Weights of a small GPT-style language model, trained from scratch on English Wikipedia: vocabulary 2048, LayerNorm before each block.
Each number is 128 + 32 x the weight over its row's rms, rounded and kept within 0 to 255. Layers, rows and columns count from 0. The size above them is the row's rms in percent of the matrix's.

# layer 3 MLP down (transposed), 384x96, rms 0.05, rows 29-35, columns 0-95
size [ 83  90 107 122  98  94  97]
[[179 142 117 119 147 132 149 132 138 157  88 164 157  74 153  97  54 132 138 144 141 180  88 119 118 215 155 135 113 151  97 142  45 160 106 151 129 150 139 146 112 101 130 116 181 129 150 138 136  97 135 133 126 141 146 179 120 136 120  91 136  82 194 142 142 105 142 154 109  99 157 179 120 138  84 130 213 140 109 105  92 131  58 125 135 168 135 113 102 152 110  80  93  84  54 113]
 [134 109 102  87  88 119 125 106  78 130 132 111 133  99 158 153 187 129 171  94  43 168 145 104 116 171 125 115 106 122 127 124  98 191 141 112  79  73 163 200  74 182 106 135 129  92 151  96 164 129 170 166  71  97 161 119  93 170 107 100 160 107 112 141  77 145 123  84  88 150 137 167 158 144  95 137 185 167 147 166 116 130 141 146 162 112 181 110 129 159 105 131 109 160  93 114]
 [ 69 108 114 138 125 200 140 104  94 117 112 184 126 176 167 164 113 112 114 113 115 129 143 138 157  66  93  96  95 141  47 104 196  78  88 140 174  75 165 104 157  90 120 157 103 111  80 158 173 178 173 148 133 134  96 122 113  76 125  87 136 124 172 164 113 176 108 122 160 164 107 182 152  81  89 128 121 135 128  80 156 125 117 151 145 148 131 112 132  78 144 145 168 114 133 137]
 [183  97 157 125 132 137  49 146  82 180 129  94 145 122 115 158 112 152 128 142 183 103 127 192 157 173 133 123 102  62 166 106 161 118 138 138 144 132 114 151 120 136 115  99 143  84 125 150 124 113 154 163 161 106 179 165 176 126 156 103 100 105 135 100  88 148 156 128 149 118 117 110 193 148 105  57  91  87 103 143 148  57 154 129  77 144 152 157  69 152 158  91 107 137 139  52]
 [127 159 153 109 113 114 153 122 188 135 102 216 149 130 118 203  79 152  86  87 115  84 169 163 122 103  98 163 140 113  98 143  93 168 115 152 140  87 124 162  70  91  94 146 150 133 188 109 102 127 124 187 153 127  81 167 103  81 173 107 123 156  98 124 111 139 129  99 105 103 129 156 185 153  79  86  95 146 157 110 102  93 144 120 123 120  99 176 156 119  99 128 186 142  64 122]
 [ 78 205  65  74 114 139  79 158 102  69 126 156 161 148 152 155  92 179 164 214 177 101 103 129 126  96 123 121 129 169  81 138 128  81 117  76  95 104 111 137 173 117 195 104 165 148 106 125 138 142 117 157 124 142 121  96 126  80 147 156 112 107 105  80 151 189 126 117 135 116 127 111 142 147 116 110 128 100 156 124 154 188 102 121 128 137  84 116 131 200 148  81  95 118 153 133]
 [144 122 131 106  83 122 114  76 101 168 181 123 103 126 181  74 120 197 159 131 126 134 150 156 123 100  99 127 129 118 154 151 126 137 105 160 127 123 173 173 160 148 153 108  96 107 102 122 140 175 176  76 108 122 108  64 160 125 111 128 169 147 132 187 109 121 139 153  51 107 137 131 123  86  99 126 140 123 143  95 110  26  98 109 125 180 135 131  68 143 162  80 174 169 111 191]]
# layer 3 MLP up, 384x96, rms 0.226, rows 30-36, columns 0-95
size [ 91 105 100 103  97  89  95]
[[189 117 157  95 127 160 183 112 100  89 131 154 146 213 120 109 162 114  83  87 140 122 132 153 152 117 138 156 159 177 143 100 126 115 130  75 121 130 145 122 154 206  99 149 116 124  96 139 115 109 111 101 132 168 163 145 135  97  84 143 107 105 132  54  63 148 121  91 141 122 162 134  97 158 162 169  92 103 178 141 121 119  89 116 185 179 107 103 143 139  61  89  80 111 169  80]
 [199 121 133 116 135  51 149 108 110 118  91 129 162 158 153 140 174 144 136 183  88 173  75 160  76 143 120 124 149  71  92  90 106 146 107 140  91 100  82 182 108  85 152 155 116 163  87 143 139 142 134 142  70 142 184 150  79 131 104 102 151  26 112 149 122 135 145 128 164 124 136  85 144  99 137 150 179 139 167 162 125 166 142 143 108 173 106 174 150  83 124 107 121 110 125 139]
 [103  92 151 159 130 164 153 111 128  99 151 133 178 136 196 101 103  90 137 142 124  79 137 149  41 172 131 157 182 135  95  69 103  83 121 141 149 151  86 121  35 144 124 136 128 107  82  73 175 117 149 110 119 109 159 118 168 151 156 111 151  80 161 134 181 102 137 163 154 136 156 133  88 121 119 152 169  65 165 128  80 174 140 177 119 121 145 121 172 123 107 139  91  99 117 144]
 [131 120  65 184 200 164 120 109  80 135 185 127 163  56 101  78 147 149 103 115 105 185  79  88 103  93 117 115 122 131 138  90  88 112  50 111 145 118 148 134 151  87 159 143 167 112 169 141 157 119 186 107 152  98 117 133 146  93 155 130 127 132 114 198 106 113 173 168 117 132 187 164 104 127 144 125 132  98 159  88 107 111 125 127 154 171  73 163 101 131 127 116 159  93 171 122]
 [117 100 149 133  92 162 150  61  63  81 201 110 137 131 149 133 104 149 105 175 150 172 117 147 152  50 120 131 104 143 153 166 119 218 146  89 148  96 118  85  94  84 128 119 197 142 132 135  96  99 147 112 129  63 103 140 138 126 126 126 137 153 105 113  73 132 112 111 148 146 134 197 141 122 120 164 127 106 160 123  87 113 140 189 175  75 103 141 104 131 172 131 177 157 129 105]
 [107 124  79 137 121 179 201 131 155 100  92 136 181 104  91 141 138 101  86  96 144 103 104 109 140 142 151 164 171 158 114 123 153 170 126  97 164 156 119 126 120  68  91 127 134  89 106 144  81  71 139 196 156 161 140 152 119 153 157  66 145 146 101 105  99 194 105 149 170 118 124 130 146 183 182 115 162 113 102 124 116 152 165 127  87  83  88 138 159  76  62 107  78 141 156 146]
 [180 181 127 143 188  92 108  85 156 130  97 140 156 124 120 118  89 175 159  79 119 194  96 143 183 141 154 106 113 150 109 122 111 122 127 160  83  68 103 113 147 125 118 143 142 120  79 153 117 117  92 109 101 161  94 200  69 188 125 138  74 206 187 106 110  41 134 163  92 153 115 130 124 135 161 130 161 142 143 106 160 140 128 139 161 120  95  90 119 112 103 147 134  93 116 119]]